config = dict(
    positions='learned',
    lr=0.00774,
    doc_mask=True,
)
Each number is 128 + 32 x the weight over the matrix's rms, rounded and kept within 0 to 255. Layers, rows and columns count from 0. Numbers have three digits each.

# layer 10 attention value, 192x192, rms 0.114, rows 121-127, columns 0-191
146139146178109087134142113072160156096175105076114104118171151179137107129131145098148146086158134151101096140159094072127093157116146153165127136131151164156132142103118130123130130151110060099089124105149150125107159200118175143126067127179151154101114120162140101150129145169080119104150145102149122128112148110161129116090166146132104113199131143103147083146103152104111113156149125096129119146135132150145103150105125133100144072131133141095110136127101114142152117059159161168135127066133158128104100128123132092126110126138145134136160132184109130133123142090134165114
119126098129155123165104151179140132124116137091128180128137113122085130129127133093071159097105100152161148165109093133140099113142119096139154153156159105129131081141118097149141131174151082114099131152128183108177149098104148165150127138147146110096141124164149093148092115088125111127157129102118106143110132138114128104100084096155147111124105100112127115131133081104161106125109132107137112127150115122129133075072078175087126105140144145111096156123149140140111105137144136136127108129081136125070090152139119122089113133134140152120108151157117182164123133146147112145
117142118120147096112140109150100133125161138105144143168149138142152129155100122094085109114148138123098173148117099097119077146138092121133161107126137158120154083179125103140146099083101099099106108136148178133157084091086122139122154110117116150170129141124137118140114142113136119132157115111122104127176136096153110153152142074150194098101097147103094183132123131100144103149142102120091144167182131167113132113136145130114138073214078112109077157104158085137069129127154127128156125139161162158137108136116120178108109122198159114124161126143140092115067108125185140107
139089131129143117058127125119178090072146109083128131121142133146135110106100096119155114149155119063142078118128118190123125076105131160137125126114115102078141134155152147167114158104134128121191130077162124096089136164166142142109159072112153131141136144134124153110128136114148102102124097114144120122110166103120150137125147119122078109137120080126105163145065132108132101069152143094145156096217097109147133151099094121103136095139150133085093107119134150141158134132117127161120157166093147113105124120153158088115179104113162152105095147096132159123131125113123139143
098146158118117126091177115134151139109105115115130112118153089139160098129110148136154163144106117105117075142145133139169088142102111104116073108118126127148120180147155095140099135142157128179111111108148129112141143120131127139136188140097075138138113128095129161140125148091127081122133157165136123111122127112085154116106088152145153129128098125151166096156107182089143145150127133083143114093207175104152119103169185148100080159126163088124195143115148123087145106163144072115138111105140095082147114134142145148154053155151118139096102116128112117120100156121098124151
159109129132091140159124151130126085136148139169098141118110111130120095167114118127123124080143108118108115168096142141089152141113158113185119106120123150115088115157099100139073095133134124136084139123135149107176093137173177162167123178118087153120117084109142173143114122127142129157108145117165151138165160146155137122132083103108094140136143157129077143164071147139135110074166181176083122085111067130092121128128167145145085185122147139094145164117118145075144138125143140166124149072156098126171149116130130167169112141090119175154103147144110149133122108106079090138
139138138132123114138084163191105115085109132148160108084145108102149133119107163085172155115112153115152155137084104179133116152143102104101153117105137145098117138104158126147118145190128171130165157152099149106145089140139112162122105146082155125183113204120108123116101130156145131116108082178144161111119124127129113142091118166131138149131116125129149124124104113120138089098188156165155107132127112108101124121132136119129130096102129140112107145141137126127134144124115120183132131100138113134080109100114114150111108115137111155175162096105138148139092136175141103131
# layer 10 attention output (transposed), 192x192, rms 0.196, rows 121-127, columns 0-191
126128104101167162087140142121086144134076097166096139147157140107089111110125100115150115179143140113163121148102134148154156094167112135144136141099117135105134128117156159108053144118080143135098114149137099120130134092111085163134112099140129114178171173114092133128144138099146098125154124139156092192118053131089093145128099103202156133128157135139132111125134128162142106148144157144127159111148161099153153136104101170142125124131083139136144143137137088124171128164103104137075147144145095111137129094136099172180174093117155108135103157107128178133145117145095170162
125130169083136113091182117093097122123147119156161097133106093082154153136097141106142077170156126116117167134120157064108135114117153144120142131116116105105114179136144149074129118158142105132177154106124112117126159136142132182146138106119103148157150124109098087135117147127096079136125135142100175159149106134132116171164122172098118138124144120178146128154106125123143142116152129113076122145142151128158121153141140107116141134093138173153115110104152137101126108120136135125104099121136136126124180086136160149152097143112127144161127117109127095120122110123074140163
132077118100147097128143101138084129115113094129138104116123121104102157117088136183119090140077090124165086108145120098111166111109130119086118144154126093106100156134131112149118126111114105123151145156145135126116134148155170150193110067117146122145138117123143098110112135126098137142044142133143114140094095111148117120137093153139138133151083129137137112104076122124108148115129080135144098117145150098146123108128119147104136090096090132098151130141106126171128150149173114106123176103143114133117199098115154076111088130104105163158095120182130156134226174176090142142
065143120135163179105146096122043162132099139127146118142115184114155123141138157139102118173121111117126122113111145087201136158155138121142159103098146146154126136113142163139079118092119168115127074159092123149137103092129154122107122135129116139125082118156133138124189118153091116133145130125163136104149123083085122173107146094145159131141103178164128068099162151125123095151147143139120077129065172163111142089122171126131102119118141113119146118148146118134087110119091161090155111116153140128154087109127124181127123139140136132162147103115105143142133149131114168145
103125122093081162125148133153109102104142117117128131120113160115112188114112109100070126128158127119109152103117110120149176129165133144198143104156110117168123067130120107122146129138170122139131149124095127084128084084163132141128154110160164139128131119093146121159146130101158166105182125128091113148141153126166120113115129131121186142153136116108064118102161114154132101088152124201167146136093137086133138096095099100164174111099161109137097146161130119154128143050151146140209140136129156121138146104122129145096150088106155132118156156127097132151104093111091170112
081128100108149084122144169076169086152113124124145155120148110101133126107121142150165107147144111198120144127118152147151106114108136089083183117109084112154157128128154106084145115095139141105151125137094113130078123133127104142122140130109129130158090135079133105110123144139178127107158098164161185126115119116165177152093132141144112135120132129083112129117149147084145146147143138153164152180101099127161147123150123141119135081082175121115164107121123154145126152091158103091104148197140133129129082164155155115111110136189055115116150159089188073121132097074172164118
100157121134157139087109118113123123137134133148072153127097088121076117138108140141124124106093127188183115105161155129156122108086145125159123158136101124123087163171103170084120128093133098140110136116138135140143134118113155113135113112130082144091138131134146179118140117120106120138121155110085095139104169147136157090122145096102137149146104134140163087097146137133073127147146101162102103185146132127183103101140129142121123116066152135132093140106167184107155140125143130090158131146151138134127136161105105120118144184142115104128102136143116123141110102116122144072
# layer 10 attention query, 192x192, rms 0.107, rows 128-137, columns 0-191
144086121167092120124142115101165120069184213117189128045122158139072135132142172175166147130141140134111099091140150101129139160073166130081192099137152047102133116105164077102054046098192199124103063113080145043111153146246196120143161087080131166129104187137152153100155132132135105185089155119108102182103040154044200077173130090152197196074138101139072084098126174113119117172118181111111126168113150092111095161134152091124101235079122087117104155103167112143110142209131163078072163190107134156088142086096099076140145163118135098133108149140141131111159114122217083126
156069123157153140110146061114100125090068077157135144093130073144116100145058057162100206227085061159131192144079102140094105162088106172134141095068175116143152105140109107114077178147076111076156186139132191139225183098039146167153148109077135142088116157120131161051107027087108111118082157150134235149129141188200147154139146193158113102113094081102125131182209130145091151121130158164128091166141140176122123103114085111030104178132035166081082184085153185116186155134096159152101074061110118113201129145160097090123163133180142141145086103083182127141125132070171108109
146184165148125129124099074118059066142098120171101115166138176120032134163118116150106112063119152190033120116100118100155192126151067163145147155136120145126133097060130152122133181117076018190096099097127107068145103126148042143105162163189110167137042183184087137136093125089166149178144064210132130152184110128106131096144122093088132075115096129148145157106226105127141157133178118071137158030112089170139114110070090177127134119078160078074096065176191164249067155126109127122146138160162164189168200194133103111139146149097126168131136106188138055169172164083149141122
198152147131148089068134147110117089127142100175121123120142167135141164094109112106097122098100151143090136044124189128162103155128135126199203167078144192160063128147113066104140110134095146096022143144135156112136067040101102190076079135091167206134135082116115130134113141144075160132132158211094107024155164099125132122135132135103153107075150159158176144166167114070145140190192148127108126109142183135079123134123124105173107129127157131155113103152112154209187149115069127119136089137133101082098124117127120151150135138015130156110098142092138153105134121099150146121
135080147170097168171207199092136083139106037118123090153075162082174127128130167098077095066156040204052126151150127146109157161068133110057056080155169157191117180079196052155134121125099165099150122166111115132216183116082130110152137152090084237088159111157147178158118170112184068175064182184135094186114200182084193084147105157169144140107146202113125139137234170161145118120124158140131117106168111086165081150075074078160134127143218080193130079111116130048167175118097109130097155083144086110115139135127142147174147132109106071127150136094083086127116161159137100172
074131251113110186163101143141097108159170082149126120080097142106112083172094121103106180142143147112106106130133084153101130180080085176143153147089177108038165121148129119063106103108196202154151199050186093132141115071159134157172111189036160130126115129107081175147138166105154031182157115107158099135184116095175123166086178093146144144088073007163033072175161179131150103090142081139122136196073166131168183172149194141140112045092094051148137022063132097119224173112119184170089122079211075143134118116111096173102127070159097187135092163091054185147188150207142139163
160180095068181087145159121129085204177165134083169064121080154123137162086157130100099123056178146115135121128114143088141160163145110132131189106070134111147156137185053179069070080202165099062139153093065132150157143105087159132068013115144122221065120130133100107141138142166197118119097096230118095167142136087128148149120135200107172072144094171109046148131112165083119139093095183156174118124107179107116112129164100130120105193133132155045092120096242136119096111147082152097151186077085166173140165104178110116080134078149157095106144089147170148127168142070184160135
187127151144129199172078150054121116072036114081101111107162184062090189070174122173088135108100146140137183130216135140129153139161131142066190059064158147168137125141210138073146145115118074096159128126190124190164135143111152135147084146110043099146114133129166102166088143130187119118139156112167145062158129139121117195169141034195118049121128120123184134097183062085088136018085105049174143115145120144155141160254114049052113176106125121178179164149137107107157106087195166154111099176124139146128149210094110115120153190078069080050113106056087181098062128155150157107
138189122096120095155074184156115051127113100174094128113114136143188156111158075153141109120097129159143127069064146061158160174129151099172109133094082142170113142125156109190105106145114120134178192144087118113210157161174115152139120133116200120143006059194111113182116093112101116099111142092039137132127093053195114115124152095148170161116159131195161127113138128120139127146172060120101083118108120141111196255164166183139139193180131187166081098086153161161156140150161171089144097156086098150064044242121144105080156135189167093102199093145089177045114088158169097149
111109138174117141107069115097163131153145169045150102097155120063155163160099157203100152125142105079068153176102118165129166162110111127131095187171110086047159101152127091119139115149149111109199168048072133118128143057106127100049093109126091140142241065175128148090074079065125149154138126108056182128128103164100111103102139157145157128092162150168148137088101111057146180131125084125083148121147134051165125162138153169072100131142200121162090195132062194128103180133174097139071140158127125161124072157168155143142124161128134101090116156114110116141221086129187175136
# layer 10 attention key, 192x192, rms 0.109, rows 128-137, columns 0-191
138137118156104179181081104161128155019092221111154094035122146140184102154073143161135099092094149123081120127165064115059153084118163120091134151128079037196120190183066154087097118123152058121038105117161134163085112140174100152095047090143120188102052145125118106050097153182097103161130100097144142140136017152081191131133106152130192191163186128144093179125154075175156195149178126178138098129127173096163178111107160124175081139127154090108152205106147176045122128146119121041206128100224108171172215151126116078169211159166134096117084142114119127078085128157196118168
097078156119165007155163118079098124091157122170107058037150138102132139098103109195144208176145117142120163200075118134059115121069140125148119091129076207148112049168076103145046150150126098082116132245173076103156178194110153119112164117088111046136110087166186212179126089017050134139150144140107089188139098189206107169153106166066139207089090117131094198149223182160120111153143099152163097154194153142106069105176122154153103131097110190099052141126055160167148149112073141067102107154173109084102080084138142121111178164205113120174103123126166124131151159050128152211
124224141150139145052156100065151058094176062153180142108122123068151106130143205120063093187149106200071071126190134130153178076134100110179158128121106130098184074092125132134147158108167183218078117072078131101113076033175080168171137159154170067046013113139109065147171100079110123160121109163143063135149111123170149083110097102067151099147131128038121189117133084052113125157102110151098124166159102197142174167136096162081117158167060160026119087225117124118174099136112132206068133111218109102105125175154137127151133144187091158163164166183117131211132134098097091157
098122146151120108100093156128056093132138148129112132094199054109170160094128087101107091172154113218118154107161129166137183116120184137149255128137166187139159131081106126134078112126044174125132142143147159116083083068155129149089176067106149118132151049132026085099139126170159163103104124209122193164105093053109101113143126219131181107127097230091114061112190109053129092140172133091103146115101106113120123110147154141200096170100115124089060129103140159128180100081098176152077095152158053107127068058113206113095142110119131087137135117067121099135043168115167062160
216043104126192129164115168148118124165130119141141065129175180095151140114094161115115139171125108116149111166048056089178122157096000069106175149171183204106092094091102070189147136120132074180146138116089080137174183127141126069120211178107174173118122125154145066086186175155090110179070105130139200137123099147095130166165135139128167103159136096083139112188090137082133116176181115168106198106156144117161235133138141097186092079031113126123104182095204128075121155089162182162133035169110130200120152166148169155156094050086087169128071174068060123074089087085171119186
201174144187132048055195101212169145184152127132139142108135152127187140165134134236158171159158104113118158114137114107097102125092060136205096119201107123077085179114143103172084171180137141130185140132128108154138153085065114139158131159148158211073154223132183077074000119150169144042168108081075159126162120125137173251159097156109138161141179084096157082102143131177180111078143143147126135141049185118101109149030116103136137160065145129097080129089176116142073148107174117124159158061198050110158085167218111074010165040115135080148105146131075153104195170101070163184
078076064074140086122177081068074152065159148140189038103084193048169114149118074123085125139219164113138213143105181168101188129185103129163161107096153158142125176110163095098070136137194093104135120094078113133088082184056095165032085140140152163143099162180081139202042151124126152172053130121155132080184075111190097094104086186092199118146146085119145170085139122063170127143111194147118125142104139128138158129222083172186094137159182162115173067118180118117125100149102094147148132210177184170179137104154165146112153170139173148065106083110110150160085082137048167135
135143125199139189072105178141061123124017165166115064091069185186087112047126184155088120190134141194174076149140100130170109115207096136109173077156150155117243145132113123126190108159074078137214129174090127122184100180115074057024106187163078187098176145094137106181152193062160152116057148126109177124103136184102129099165100116116112163126039080107169073170079097141124131077132131135190108082136074162090155233148208152085255191101062174154157164113103130122196133115116140064067102114089111166063122171159120101155138168149121131100137098163168136117184134095093118137
080145123118144124101151110106161081115151167137154086109145160187176219097129136085190098102079111136099081061118175000160145216140145158106153086130098116152161170118146122140121153108143089155194132173204140037146078167187152124164095119123183114088092088154092184123103056173121183124161164061125101082053097103130150198111138136125151118145150181110116121064031118090131166133115162192084067034126136080078088126143126122143188114078152089185123149152159182151097118127111192100062095121139160180110044158096157179101114122219122190170154090086180074050146096137107144188
122206113061061138110137226180095145099113154136114109112084100094201174146125217109140135174156095149039133192109119092084138145162088170124107178112085137150155164214114109104109084115164132101144127171069133092118135119147126098127121091081140177133137144184205077153125094121120078201123151133082238095098192174073121115110203088100145144104142103148105160119067065112144143141089083094151111142231254140112137126095114186149159145153181168093062112097074089070127182035155078138171153167097130149151110172138125130090150169165188162122134180091115065180142125122100148122